python train.py --norm_eps=1e-05 --qk_norm=false --bias="all" --tie_embeddings=false --init_std_qkv=0.0202 --optimizer="muon_variant" --warmup_steps=200 --schedule="wsd" --decay_shape="linear" --doc_mask=false --train_tokens=335700000 --steps=10249
Each number is 500 + 25 x the weight over its row's rms, rounded and kept within 0 to 999. Layers, rows and columns count from 0. Numbers have three digits each. The size before them is the row's rms in percent of the matrix's.

# up: layer 3 MLP up, 1920x320, rms 0.0844, rows 1605-1642, columns 80-159
# down: layer 3 MLP down (transposed), 1920x320, rms 0.0332, rows 1605-1642, columns 80-159
up1605 105:509488508483508527499540452512508463479479487579500522537544458537457459494530531495486465500525452475506525487528452504488542503465534486530458513495480479491495470510435505504482464520477501537493493531491447455525488537534498502482539537
down1605 104:482505470458511484481463468493550519525493523478492508528543490540527507509526545516488537485558519427488505513481473499528498514508516464495526500492483448500512490511533534534464471516529494498481474468516491487488502492511463491460492483
up1606 113:514508526519468480467486529500457503539496499446511550485500496495459517495506512539526500538533511557459504487529527466529498490517530507504509524518526484505490511493497519514520512486505489518487460498520496524500533462522487493458573533
down1606 109:468527467511464472495443477492444491502502485462478509467510468497479489505523490521503462528535506508506520454512520440520522514497504460517512522485533488502497507526498517493486510509534507488480449511479505478483536484479521483486527526
up1607 104:472537513517543494501509502481519492506486482511482494480497531464453495529492467541527510512471428477478488493459508495502512479532483480490486507510530517482458501507466533477500504533446486529523510511469467494528471488494487510522534481
down1607 097:485474495524518465484466556521504542536507522505496517513529538522469496512530459501499493493467562527493455471512494532511473492537472501564466505508497493465526482499491510500477487427484501503497433497468483504450442477475460493514517468
up1608 102:514485481473510480514533507485518551521509491532531445506466541490474483472470514484519535494501488487462528514491515521493543502497502456485467481515496535512513465502499514493476487537482465533501521491480562483459514493478508557488522504
down1608 101:489497495491485480510521530480522557535556536539512487509471483483502460534522515509516509524508511495490541511484514500450483504512498502521472495522510523478523479512457499493478496499479495463513509491507525473454492486510525538459561502
up1609 097:476530513518500501526535511542514469483543477494510493466513531550455503520545554508527473499542500519484492553514540522494479541463496479463504503528498546498490510475467496450460508509540531532485504470467488495502477512550514510460459523
down1609 100:414528512484489493527514528482465484504528512526514511515521537490510481514503463527518476504499536499429508483550522517483467498491534455477502518487499489479485482493503526471430472516514494529482550490509521506547481516534523514476477518
up1610 108:515507528554483497518484512508496536483522477499533519494508468469504497454446506520506497490458465507537507523556526507538493509476506497486497496491544540496468503498507466517541456493531488489481493524481511510515512469509490535504527456
down1610 097:495515497500469475492504493489510557476492507522550512484485491488496509493497541484497510538532492482509541497524526474525485482469490525461472485504498478468495511484513521543511480522555486504468491479523535506487501475518541489523489519
up1611 099:511508498518507524441476530513523481462469540476507480492502506513536467535486464490523502476486458495510482534518462482525512534490530511463507533523537476477531514493455484519455516501493496490495498511511473458523496513489490493539510499
down1611 096:523528484490527506520498506485517471493538508508497529499470505540517438518446503506481460535466468496479519531500495491500521525452475500517487526521489531477528536476460479506490492490487487458520528488538458507538521461495499502506512494
up1612 096:503507512514477515488503532542509531506510486492537460540509448484539505468504547506502499535480478536460458525451510492491494462512505483485488437463503474459499513469436505580520467518487533462502478510520496536442499527494507572485524511
down1612 097:502513543524513493523523519490466509502509493531513499492520482470501486511513516507484480463483496460445501536511512526461462494497460482468476524467509430485485501505502501486506458490548478483480482537511552540543550455490493508476523495
up1613 101:513490503515443519504518524478464510524518499503527485497522455541497494523482493504452506467501479495510518480477498537544463490465559529499494535483537523476528483456499536586516489482503479464471510501469510492519548480512460480443507504
down1613 101:492433524474465501473530447465502512497506479531483466523458527479442511523498498428510493505481476532488520506521566501513491540532530523497540491492517503502490495524496496508499498527445497490500484511519508516498529521474514498480491505
up1614 105:530483501519461524516499516461493534509538526493510554493512514500522483510510490479504507495518521499495548488484550537520510494469526525446484516513488490444522496496509516509472499529514470502438499507462530486518501471484459526535543495
down1614 102:439516483509467504472496514487543523518525496506471511564546514510471517510544514501463473507461519472518488528520490500571493499470482509494500505500501500516485511497510524508480529489465523481483490532546479506541466479555503491499508500
up1615 107:509485523566514522502532485488486492477510538494484492514476551505460516491485465522466501524463532551484531527524557483522517520539473478550473500527477512523484474538550467493486481485448491549467471504505468469488484502475460502521482496
down1615 096:490538480509555509469482556486476491524479446510501482484504486488477503475533463535481469468483531514545481532512506466475458562461486493500490523498500494459475479485524550491514501495473476490498480519500461529511500493500476489451511481
up1616 104:496517516513495502473468496483489483446493534491489485512446474478534489501518570531517495451482511451488485512462488494451479435502470481529474517467551489479508503483532456516519561518464541475492486506511498505511522514477463551533540543
down1616 117:496529528520507525454476502469519438478491522531486461497470490474536517479522546521523514464489512475499520532459514486475497449519469506498480493509536518464505512457546470537496536524495513487483488507544513493500524490480476535529524531
up1617 100:523505534512551472511489474475501482492487481531527463483508474530540536494496473537562481502532488486487477529471512489491518498494467478500499523532481450496488518490502504514486490543469513488505522485500522518510500481505488463494484490
down1617 103:534507522508532449509495492483503480480511527519471469511487522537495518512469516532503516458494526446505469500462481473527534502506511501496478539465544513508493474489466485515533511541470503490518543469520495489488496491530519509453427510
up1618 101:478522515480485559509513482519473488491507498557492499508493456515543471498532462486469513493559481474454519527490507484505497520505470496525554494479485501474536488507453490509520472487504514528529503519509467496474458549528447496477499468
down1618 094:493485542546526429501470459454517544454475510393487560514478497484511484500457509506510544478502501565456477500498492486483519461503466494458479499483482473466446521492514504484516491492507503490469478518474523511556497464484507502541524486
up1619 101:488497506471482534499515532546504495517524498498507525523518490536490490495484549519497483485489463475541535491462510496563483494488530481469465517489487484500503480458479525471512448515560500487483513475446510498515470470491486474531495497
down1619 113:482513491468439509517505482497480467509508504489521477560496493544525518486523488557494509512519428503498495518488510500535520476526561474497450511514487471507511499444528501481528476521552519447504490534451499468483510497477486494532488479
up1620 096:491527524500531490520487519521519503473491473477475451539491520516505510469511485521510510472508509543492476552506474509516482551493546480500494539496505451458553447536488503478473526493534497505520536496518521502489490520511504503543505461
down1620 095:457489487526527501490456501523511496434495481463549508515497507499491509480490484496523482508500488507489507498508471508539485490473506538572525447454444498502505485496478494514483502509510503520485529510517500514454487500470515500529505481
up1621 106:478512518443506496470516519529510488518524512500455468560501519457500476542522505446518506475483503504477511531503491513537565523508510453474509548519517535502517533496492502500469493534501532477499482520570490465482467529500573553491500489
down1621 101:489492526452528493480490494469511477559563488510498494549510466506496527536525469520505504540447491521456496535471483515532553491471443533521508544531526528484520485500502455506535489494495467478473518531483485440486502500509529569533465501
up1622 100:488521506498532503519485564523478491494496530485555453498525521484503492518508480519472550504461485515451505502455505469527521516504526497497509526512556483507523517499526520545485503504520485500526534485510457483514487476490503528476482533
down1622 102:475464496518504483486527484538484473490489490502549531524505500531473520520484542521483481495477500502443491474463480488497505510521502517520496493493526504503502500499515534533529497474520498527505511508498468487525516491458508513536478499
up1623 106:497514491486524504506521507479515495502486462502489530482518512493451505478519484471479475494530476475467509540493517513486503550502545486529456521516482502528491497538479505489474501543480531480507493484551505512520505483465519510505490472
down1623 099:484516439523516507484487475504525506486500498470457491501465524520505510493503534497549464481529518523544499514535478498503467494516542482474492522502470482465519463486492462510502438503494527503498500497498512480539528500475480516486518476
up1624 090:468485530549515494514487486470532549492459507493496533496493513459462504539502527524518465520464488511503508564525513506510469509481536502438504517477474506498482495509507484516518512484481462509500484447515512488487509488536543534501541453
down1624 095:451511509506495486538506532486495469511517508498466510460511501507504485467498464533502466461511577502458477468493487491485506499512493511496474476522476464492545519533453512504516524474472525440491506513477504477537506498518476511486526508
up1625 109:518463543477536498544466517514525494462482512492506494514525529499488506548513511476533520542570495516520515536509520497497509503509563432498490512484545479489512506470481529468500521491507484479520464528531471476495525492481512475506527482
down1625 109:482545487512472504551479512529544513459484522494502465509464541506488503499524502496498516540518550470492496486523490497474539515549492489493509495453530492499485520515485515504505497520531510495503466479553507490505493507490502509536529478
up1626 102:493510513504528499530509466462521488465509516519470500546525469533547451488545523505512486495496507500517519460483501503559525487466489556491505508520469517474447508498467477476506524501526471438467459488485498474514534516467473530503500541
down1626 094:479536528498503490503504524500485495540551476510476512501433484475493489500502516475508503537527453558483495482536471464553466485543486507548514462420528520473495545505480530479511498464511447545518497527514521476533507451518488473476471486
up1627 110:500502519489449473504525490519481512520496494480457480554557469541445520521495514484448530459495477510497514500490510492539532507518490506507469477512518526506471543532520491526440529476566530474521488537508510484519530507517521503529491480
down1627 113:546489501478492471500503480463449471488486471438478507475528500495439484514514517500487523472501457534479486515542501474501447496492506486485499502504494529521482502477496483486500514489522512534536461490451482497530510524513505491523496511
up1628 097:481499520505477520467506527488513513517520518517483522548483497517522499511490481492500485439518514514483523457501515495479523514581477467474477484451494489516504484504493556512493459468537576487469508530494510481480545492506491512458547492
down1628 093:512544507525495532497495555483480507528529509502534492558521515509486458459486511477530544509492475565493536484484521495527493551493455468472529465540507463508469472524521468476491517473543482516506523473511488525504521515509500491502471507
up1629 087:524517499524516453525536494520502453481526468511502464561525488478502522468503502554490492481483481478520523541466484477493511541544469509465493534496503545518511481505507498460513509483502453527501553491508465491500509485520529536493519524
down1629 090:511469483522499460526585505555503489505494509489510499515499521484492507447483464510493460502473494501530485465521514506498530486481478531477484505490498502452513506513504509462507500519485551503490502492536478484481510487522503496510514506
up1630 108:518530461512532516444464464484485526487480534476514442491494493490480520511540555507521476556524517523522485524550465507499491490484518524467512466543500505481517487499530527531462518500488468476532451480516516521472502537452491544524492479
down1630 096:482543471556471466470505500445539461489460561484517500470495490489510481520472514512525533502542504509554495508497506494494524520490526498502522477511470519519506480519473509459435465476496436516491561499479458505564501500497483502484480500
up1631 093:526468512485478516490506505517499509488470540520586497525543535504472499497500528455508489499521546492509492511492494518490511511522508481504467492518478510466522508498562488502505532513497506481477530500513517482521519498473473499500493485
down1631 094:467509498496482527454472520502480515505555462480533492487496521514475510490459465474518544530492528483500486501518522498505492518487506444457511524511440450542471501486466492525454545491547499527493503535497511501490518526491555528504504477
up1632 092:495525485484508503527477507469484502478508467507460472514494487497491497515499496511503480512505505503491479508527513458498570483475474490471472489500502531517480502469492519489462540485501470487434495529515500544483517510523481514473478578
down1632 091:519530479498513521554489529488519487483503470517500500477520511537524494468533510521507495526486495460524493483525464519491516479448454524507460463477513521486480491501454532486520522490497505503489476498555513530487488489540470523537488541
up1633 090:516461499494540504519501525491492471490502472497466478498506465534476468473464513530505544512481502489517417515457515482524501476505542499515505485517512533490478504471533508527532550504497440484537504536529518470541462518447513510535522529
down1633 088:535450508502466481546484549519488505504519502538477526491493515514475505516505492483469500530536481496472494466526485481508522448484489570524512509501519511518475509510521534480481505480519504504498519534520494491480519465503557472496518527
up1634 089:492483506502506468507492495514512450473447496546469477518526491511502528549493532511534544502489490467499533486492541511517498488507482472506457516509490507472478492452450478481489521498525489487468516504507526504495515492505490498451486488
down1634 089:488521501491537509539483520468455539526462525512477517508517516492518532514515514468518480436507514490494509466559563524520498467489502505474510499485496501533497468508524507545440526476508517492469519465467460515517511489517483491469480483
up1635 084:489509544511525474535540488477472524467518501505482541522537482486532508504492473493454500508504511517559500486518471453490534510465451493521542452494509532487489538485504496433541514540540512490510476460490492517513504504512503488496495499
down1635 094:575483502458504520503497514535482485488469517504533469531482480498461503476540516526514454508503514494489523468522507567481518459544527524510467506529515491490526520452530513500504529503444509543508502562556478495482492511509509475533491481
up1636 102:497501461510483461483496540520503466520467504491466498547457507488467484498515523461510503527475546507462514515513543515537525540502514482488509518526500495494493524506470505508496512560522519520465447525455493500501520486491547470552526569
down1636 115:489499490513467477512522504431548515476510484491519485463490461465538492510506519516494478514504529500516499515506507468513495501492522470465486552501474501508495542515472524472499519561486527505478507528515509516512493483493488487522520498
up1637 106:478455521464469496507510535511475521501542503517489473489490491494524498500496483488534494540545508529507482493518476510551518492486503537513527517502492508493509488520518487532537470513507508471509449506462508517471514514519502491484501504
down1637 105:498502494530492490498508513496496528496479536487523505513497490482499521504456498495499519602572529483508482504509486518524526468510518534553515485514464494497482507500497491502553463533495519491458464502490493526487483501522554495519493508
up1638 099:488497469489506508526492511493501465479461559494535531495510523531471468510555492505522464472500495488477492502520470527544501516478551538512458517519509471501492532515521497473505530514485497511507479509502529513469514494492507499533492533
down1638 100:478520501486503495483517534469452483491502535506486539463483489537506489515485518505532508461471491486501522535465499527453507519453528490490520512482502462543513525469459499530516483542469474517517532519551501540455486531511504473528501519
up1639 098:463511517474457491497502456503513488501516506527540494497543496520473506499453532485536524542521466491502512474480521482498500531487454508504474485514481531407516537459520499497553503478533521510523483534496531494514485505517506456453501484
down1639 103:494521530522505503537482525485519480473503521506475541483459515477510457496509490528492497515506496531505472447503516510508545525511506500493486526501470499486458522477506511601461498536545524479517498458500479480471502488518475532479498490
up1640 096:512522490519461467558529485471531499519482531557523487523524520511493512498470487504488493510516490512497530469495545511521489511464499536489490539510493474512488509446526518470475476512539479458501470516495502480504465525515521482510542483
down1640 096:504510506504493483479508517498497473537481438540505441536515483512484508547471496488544518527534489506531523493493485522464483508530507453515513488491486510514526507546527508493503503468491494501510512454477525538509499519515492432478477475
up1641 091:472496503463534482507509502512509504471493450502478490490458493528535473488539466478460500512512465465484481507482551502541508495491513476471506507523494519420483505456499502547488486522542504463470493495540515494520510493527515514434476477
down1641 092:550546535544484486462522485508488561467511532517502438480492496527493495495521525513552522494489503516509511515523518482415445507549526510518487518504491520496496529493496513526507521507482501522474489539476475497514528477530472524556503516
up1642 100:469493493519492509504501475519516491487501536528519516468487491486510495481562511540503496536502480474488480504519474440530478503488495492500514497500459489478501532480501507498494488479497473498503493459486494505524505542493513558568507479
down1642 093:491482459469495505506506503500478512519516538497498489473516517484481507477518473502458480489538480506520497536487532455545509537545542503456487536484506495512485478451476460527523541523481461491513504499473459532478517485513495497520522529